Part of a small language model's weights.
Size: 12 layers, width 64, 2 heads of 32, MLP 256 squared ReLU, vocabulary 5021, 1.2M parameters.
Architecture: RMSNorm before each block, untied embeddings, normalized queries and keys, capped logits.
Training: a variant of Muon for these matrices, 126M tokens, 3849 steps.
Each number is 128 + 24 x the weight over its row's rms, rounded and kept within 0 to 255. Layers, rows and columns count from 0. Numbers have three digits each. The size before them is the row's rms in percent of the matrix's.

# q: layer 8 attention query, 64x64, rms 0.32, rows 0-51, columns 32-63
# k: layer 8 attention key, 64x64, rms 0.309, rows 0-51, columns 32-63
# v: layer 8 attention value, 64x64, rms 0.382, rows 0-31, columns 32-63
# o: layer 8 attention output (transposed), 64x64, rms 0.381, rows 0-31, columns 32-63
q0 081:101139121189129142133151082127138109140142094143108143132177109090113149077121072127127147139132
k0 069:154114134151170128095093163103145147094104158109180136140129149169162120112085107123140125111102
q1 086:130155127176132113101092122096130079134147092166141161109142143127145103121128133119137131131155
k1 069:163129119087171117139115096102169166126128141131148098102139115150108160136154100158133162154115
q2 070:157109126206116178138094136115105109122109139115157129137111110135127125116144129146136109130144
k2 069:136177098104160119088105114137146108110112140183142131139173169151133124177131150158167106151113
q3 107:129084130120135108080127119140161133110131126136178119086127128084141116112125137112126145124163
k3 115:126147160145084162116132139088106101162083073106131145141096151144138139108126116141119136157119
q4 119:143119137120093124072110140098164128119103107111174142103121131092190150090132152138130143129091
k4 081:113130162094115115133124121112148142147150090137149104142124112096153120100133080101108150104151
q5 092:127133122096091138135122141114135135130152121131079130155144144178111114184143143116125124145119
k5 089:158122086131169140093130117113103138105109176133129130106170092171127098162135142174094092114095
q6 118:147104117121106114085101144110138148103103130100160093100123081082134168120133151098111126112107
k6 093:159064094134181158111120124100138132153103129166139079136128134124132086125152161092075138133101
q7 090:149120124126119168132149142102100112110103141126096083155155150177140131164128093117140119157119
k7 135:154160122120146133138112141117104136097087146128120126100121106200117089148146147177119108146120
q8 110:128105133139140196097100169115138116133118140104135091119146107158117130159143114129136118151119
k8 124:153139133151149161137127151137140113107084151139145123138124105220108083172121144166130104147120
q9 110:130145097101107128163167104143146132151155137119069137140157147112144131131157107135121171099139
k9 094:132137102106102106127134111170160152111120143124137149117078129133132077155173088119106124113140
q10 095:167094125121137174157141114110138142123145153099086122118186122160142089168142083135109142124127
k10 121:134088126120121135138125142113091112075098129108124105143162110176110105139112130163154117133135
q11 055:161089156127115106093201096142127149103140119145139131071127137146167118159120113135108124089108
k11 153:158179076163114122117159133139151095140139162115145122118086162082146168140138134118149133122129
q12 127:136123135084171102146106092143108147116140135136103123144128143144120078152117144093137165118167
k12 113:111092115148161126150149097146090157125180123146173136114159141120105110115138167099094142124138
q13 074:157150156171160111121150178130145126137142137149112116125097129096114086095124109105130133063106
k13 103:098168179145129115115098131122110164150128120142143127120103173131098146168101106136140133162136
q14 106:147126101139108155114125126125096091171121185121105099138150112146088121153128167115124105131169
k14 106:151132103172141143143113074118134083144094147169085154144125172134125147160129125172146125129120
q15 089:137121080117152157126145146117118117141142122135175147106148118169072118123115109130146136143146
k15 088:151146118130171161123144153127098126124163141189158138126168122157116130163121123112139131166147
q16 096:128121141137116097147156118143152166156106106106120127094128100087103143063155099147099162123103
k16 097:129168103113136086116128124123151141137141134099127123104107103113116160105162111158096095121120
q17 114:142155138072120148135094122139100120119175141114148135146125158156130119139114173154155136141142
k17 088:121138110078150139167129122107142185184099169151157112129137149124141108117120167183140129092141
q18 103:117083159122133115133143098129152149085137077105131141127108129086103102113106134127102114109170
k18 084:133164172153123166144107128148141115115107114131106147123116088110110113105124101109097136159139
q19 094:118128138128129126144136123151111141109109138161125085202076132133130127157073154159128112169153
k19 093:164100165084148161119124137123146157113099116150129108138121130148086127150147130151122103121131
q20 117:135129157156131131157140130147118154146102117133135117107119165192153091136104155124135128157174
k20 107:122073120090139172171148094109115140166157146170127137111155126126128125124090124061131109141118
q21 129:115110171120110115128145088138141129122174100103120153163107153116164121145162116118116144112155
k21 089:064151122128146123131122134118151125133124093132111158076151166117165128143110129163126101129133
q22 106:127131103095142121100098141111150102090152136129179105141138126128134110142128098085181146188145
k22 102:138153118119104127116156092122166126145115114114075085151114089105126121144100178122170138155163
q23 094:118150119123142104095126152151129144095103113158179133133123090155145102130089140062118107113159
k23 086:157113114159145140123093139114136113128125136079137166126106147115094110133074175087123150119147
q24 123:121123151148145166119145179112109125104052172141124127164133138160130129123124139110145100139145
k24 094:126073147112163149161144124117094142134125119112155119171108125127154151110149142143146088087113
q25 098:186156133128128121102104156096149149127139118155152134115111161167122139157144132132169121147135
k25 085:120106131143147138073114148100134128120094163127121127147122092101130174130080128137137124176107
q26 088:126148108134153113167123089164118116130121089141135132148133139133080135168126175136151158164151
k26 106:139136122116126105179092108160063120148118125162151132145142127150091130142128102152108129153135
q27 101:123144121082156148116105129167113113082132145095091151170095144103082121156147133152117096138134
k27 080:109118111127117143146146158172177134134118185122111147136157188148141097132125144132148114146154
q28 090:099161107123156152160114108093169137166136107121095172121175120104140141094111075082087124141122
k28 118:095137072126120130146125111113170151117113150120133125095126081108151134103134085153075132112148
q29 085:131075102113109123173123107128103136116168105136176144140117152158159123072086142127157145128139
k29 101:136133127120147123109131105151107092123086133190090145114138125120143126097118143141107115137146
q30 104:091168089072122122150174147118135098113123137090124137155152155103143120079121094169155121145141
k30 092:132113103087156135174119100159101142115143115173111165145133115146118123138095097136130151132146
q31 106:087143113122120174118136082115162157151174116111129136116136126119166096135121098125146109089139
k31 099:114165161131144114144120099084136146122132087147149122122175116153133162118140106095128118114123
v0 113:125105103103127123129124102126136117136111199102134131121145130131142146135151122137077125170168
o0 104:139147123145123122131167146154147117138108106142139137174105150109115101130150132181129141115085
v1 117:148139111096118107112092166117170132134162150124148115141140105137114170155079171148140170115114
o1 122:166132114136107139148111093174090143141113117145140153131104139125097147153135151130125098121133
v2 102:127135157148115134102112153145149134111146079130133109123156127151162118118129138143079117140171
o2 100:083133112129146144159145140109126137143112138115121126108161197127087073121114148120131148093151
v3 100:116098169145130083094103131111153139082112113137127171165121125148118160157148137114111118111105
o3 099:129164085138149118148132116124087138139143083148117072124136124130094142123091123104132145134133
v4 109:150154150118124077137113107087127093135145170110143119123142080129139139125111164121120086104153
o4 114:123084124128102093141118099144135140111117089134161096158139084092119176138127122173122141156087
v5 093:153140148086074134121119147160109091129119180118152094162168133127084132101104100154122121120133
o5 099:129159133130145107110137115125146164160109087102117125171149145163099130142130171090112151107114
v6 099:128148118129102159084134127102147138124111126142111147138136169123132129084133143106130137175147
o6 103:143117153123103138134178131129116109175107101106157153104123134184168093147112108119129128114156
v7 099:093064149142121162105170112140134141061167142118150133132154149131123134134187127113108113165114
o7 097:091149132136104117124196138151156110140126151132084082128163110153121109098120131138127115066138
v8 101:135121097141125135142127102134129119104124152101116156148077098154100102112124088092164069136137
o8 098:100138128117117139147078130126122132115145094128147119130151107109187123162145134120131135155096
v9 115:123139102104084137125152111089091105114155110163094155152125141093131124137116112112129131094126
o9 118:116134133125118130078113153114133106090164132111158139067127091112153125131104152094123122113083
v10 119:141150124113133153114129133121140132138142139150151109115137136122110123142076084132118165161197
o10 125:133100153120082142125140127129134104107081156088184110173128107151160149128132153139111140129133
v11 104:095172135134164174096149119130133148115138156109154122144129102123128107129163195150092142113143
o11 098:173109164159088101155089143157129142160134152151134133134113118090119139075124133177123126155149
v12 102:125150130146121157099123128188116116127146130128119139165177112115107128129109117114133175119193
o12 094:155122139136123132138125166123184161124086135128106094155130169212154145157125149157136137123128
v13 103:135136105095087110101131123138164156137144086112144127135138108103101139132121187135141138117110
o13 094:132137153153162131155115084123123134119092160126081170174124127150124130146099113145129112144162
v14 118:149153149159141121178143147116165076135084133109148138143093136115138109106081115121092094083106
o14 119:108144096106147109115112089136137117137132116086150143067154124128128116120157106156097200166133
v15 088:128121143123110079150165124131161099113142139171152125167132153151125128122136117123155118089095
o15 087:132099151142163103100123153126119119166164142119114090153104081079149132130131145159148141115101
v16 102:136108127157098102125134138141097174116078088132153113147138120121136123135170141175120131112178
o16 104:143102134103140119138103083150151108096093141116132134123110156129121138131127126091126168111153
v17 094:182165134092093129100155164116113128153168109137104146135126129119141146148130113162109148153126
o17 093:143091087137143120101143141146147143098116094099147153102087094122107119116140157091123101105122
v18 114:145137146091167146128130128119111129151101144146146150106101081089099108164148097097143153134113
o18 109:135140119090087119131121135129086105102126142138130106156154177139185146133104162137143083169125
v19 095:135133135094145154112100077127109080105102123145149149120139160120109105144163095149178084096156
o19 088:114160114121145106139100150127154128142130132176134111115105166113189116139109132101115087142100
v20 105:135159161118116141178146146097101157144089146113111135112106153089116105129137153116131145124147
o20 103:135174115141140145082100137107120069128108165117151142106140157140142151156106122143114164138127
v21 121:154148130128117102165170108110138168139122142092137143151183110139137128132127173106104154168159
o21 122:132073150177119128101138138164110103119090112147151083110094127134097118150119142183156125135121
v22 099:098141151090111123121144163132134102121117108135140116112114160148141133134111142147104112124174
o22 108:193154136141132115084156122122167150122112110112123178064152133105171153112114117105107125134116
v23 093:172130074135144157090106138097140159115149132175129139124146117098125082089146111123130111112144
o23 095:130129138079103107167143133116106113154124177099156152117093129092148147171107158130110108090133
v24 117:153139090122174136149158156127142116107131109088111142150107127118101140100141159109111127105141
o24 118:144093119160133126143098083134150109113158114124099103085120119179116091170147112140109178103104
v25 111:130120077150152126157112129062093128108135118157131132079140153102100106124167122097134106113133
o25 119:122118133054134109112150124118130094143153172135110113092129139094131132188124109130129131102121
v26 108:152118102119150108128119115128107115130122115085133100124102116117142128134158157145142127095081
o26 101:121103113122135082120115116166107124113156114167131161150121106143129098121142156124155111167121
v27 091:150127102155121117121134133110096105161125121074112114125163184110137182128110148135119086142096
o27 095:095146124125158124133144148204172100116125099126123165106118104119077116152156112079107107126138
v28 100:142139131090132134139162131145158131140100118136119145184163086088144149127100115114110136139146
o28 095:117147141157135123141106148176070129106134108124154116089115125185116111108131160164158142136113
v29 104:164141091145150106121128083129112152092120115115111118116125178132160136128109128103133103115080
o29 108:141089120101148126126162108172125105108223110120146140108129098109131140155138095118143103115140
v30 103:100114106131180097131133149093102114103103128124128154131149126137115101150115133122122097127139
o30 102:130132124124106124098069117101179128159145127097102120101086144099141154100175080152114120093125
v31 110:138135117110129104073133101139160099171153156124088149113157129135158123131113158193094118112138
o31 107:160119168113146147165129121161143153100084134121137118146111103097075102127115146147093113143148
q32 092:130106132133157127153116123142129159108181079167139113114118158111127144108125140132091143128117
k32 048:132101140158170132121132158120128122151138119111209148115118148159129131136125107157118134163174
q33 066:112139129145083143114110121156106102084145119139138099105144150169149107159141148124145158179140
k33 034:142167124111153141121119108153094121127135123113119137143161176107129113151129166133135111095156
q34 060:121154133137121128144107139091148093135122168126125160127102093154134136164154121131152093140162
k34 050:141132112136135120177119109151077131098129136108059116143146080094121143110122147123132120126087
q35 080:138153122114087177136152132102126105152058203110104179141137135126135112098136122132135123153126
k35 060:122108108106118078095112123132130158133083138116084114127139124143180136116112114101151094139103
q36 078:153151103159106134136111129133109168129152089138176143077124138104132105137139084138080123112154
k36 059:115149116104130078127118106109160099099143086105147100157147181095083152124132143165134172147169
q37 079:120110143119110158133094158113114116122160120140145059127118139147101173111116117143144123152157
k37 071:137091083164164109130139110140130152098141120142143153100111141154070146120123151141094137126127
q38 095:170125093125119088119103144143139108138113139113127153069085132083107123148151110121079133133103
k38 080:123153109081085100133123131131118127112149115114131075148110120096118173122117157129118126103170
q39 079:129113151093130118111121126119127135125130139106163121070163112144159145138127120132119102153118
k39 080:128081124148168082137139143141147124146094133140121139135101137111069121143139144114103136073161
q40 079:148107155122116174136150100093116097125100120129158103124163112193157117147098130129147137136142
k40 091:157111166177169157111151101127136111124121151141076203125121113121131121133128139144108119092117
q41 081:098126087058156142144125101175119125110119139135093110148126118162104095140142146104181121116129
k41 087:179136119087091151127077126140116116102115104122151157096137150107178155105101151164117102147112
q42 090:091075175129168125121145110131112125088153109117105080144147101167150119141139124119165124106123
k42 094:095090138125161117111155107140125107089113122113093105146148099166090107160123148125142161102119
q43 098:133119135141117147128115158109131133099107146130106097152145096113146158101113096087133112126105
k43 114:141143116134103131118104145107151127114131149142129113126116111106198157116134122104134139114121
q44 108:116123099101161127140129137185127121109140138110106134157150068080089118153124123127143122148125
k44 115:092143137078138148130111143170068107105132169134153132158181110104074148143097126091125115144138
q45 107:066156100149116137126162149164172128134091077137153134120113156152156131098146123114115131115099
k45 115:109163165147103172113117125145137140125127128145112144103149145152132079098147164133076139127110
q46 104:120120138136120069132156145117134144141110124105133107087145087071111090131134150113103131103100
k46 101:149079156114144089113126115090126095147121110101129092099112093095136113121104133126099127134143
q47 118:145120165161159151120094144095123125099153149131164129121136129116112117162113165122131116159130
k47 119:125087094153125137118100122080142117152134139104137120097128113128120077150105162099180168165118
q48 121:106147115195129128168149100098145131133143084160114140152128101151115128125158132155142163104097
k48 119:096152121157099147170142133132132150134173085143110132138131126125104139127101094136091181082131
q49 101:126144152119104138115117133098096144150147150110167137130106113135191139110178118172139147120111
k49 108:162124184139113101105138137106143153095157130137164138141142141155166119105103102166132155149107
q50 096:130171136143146118133142133139104122152086097120199127145099119198117162147101149134121143161136
k50 104:131168135147154121134123117140082134151086105138158107113114110155088168155098159168146144176119
q51 116:096114133102165120122140111091120126130150112118125125135163140116137123123093088080122076136107
k51 108:155136164146124107142151111157171137078174116134142135141138102148106155124156131111116111157119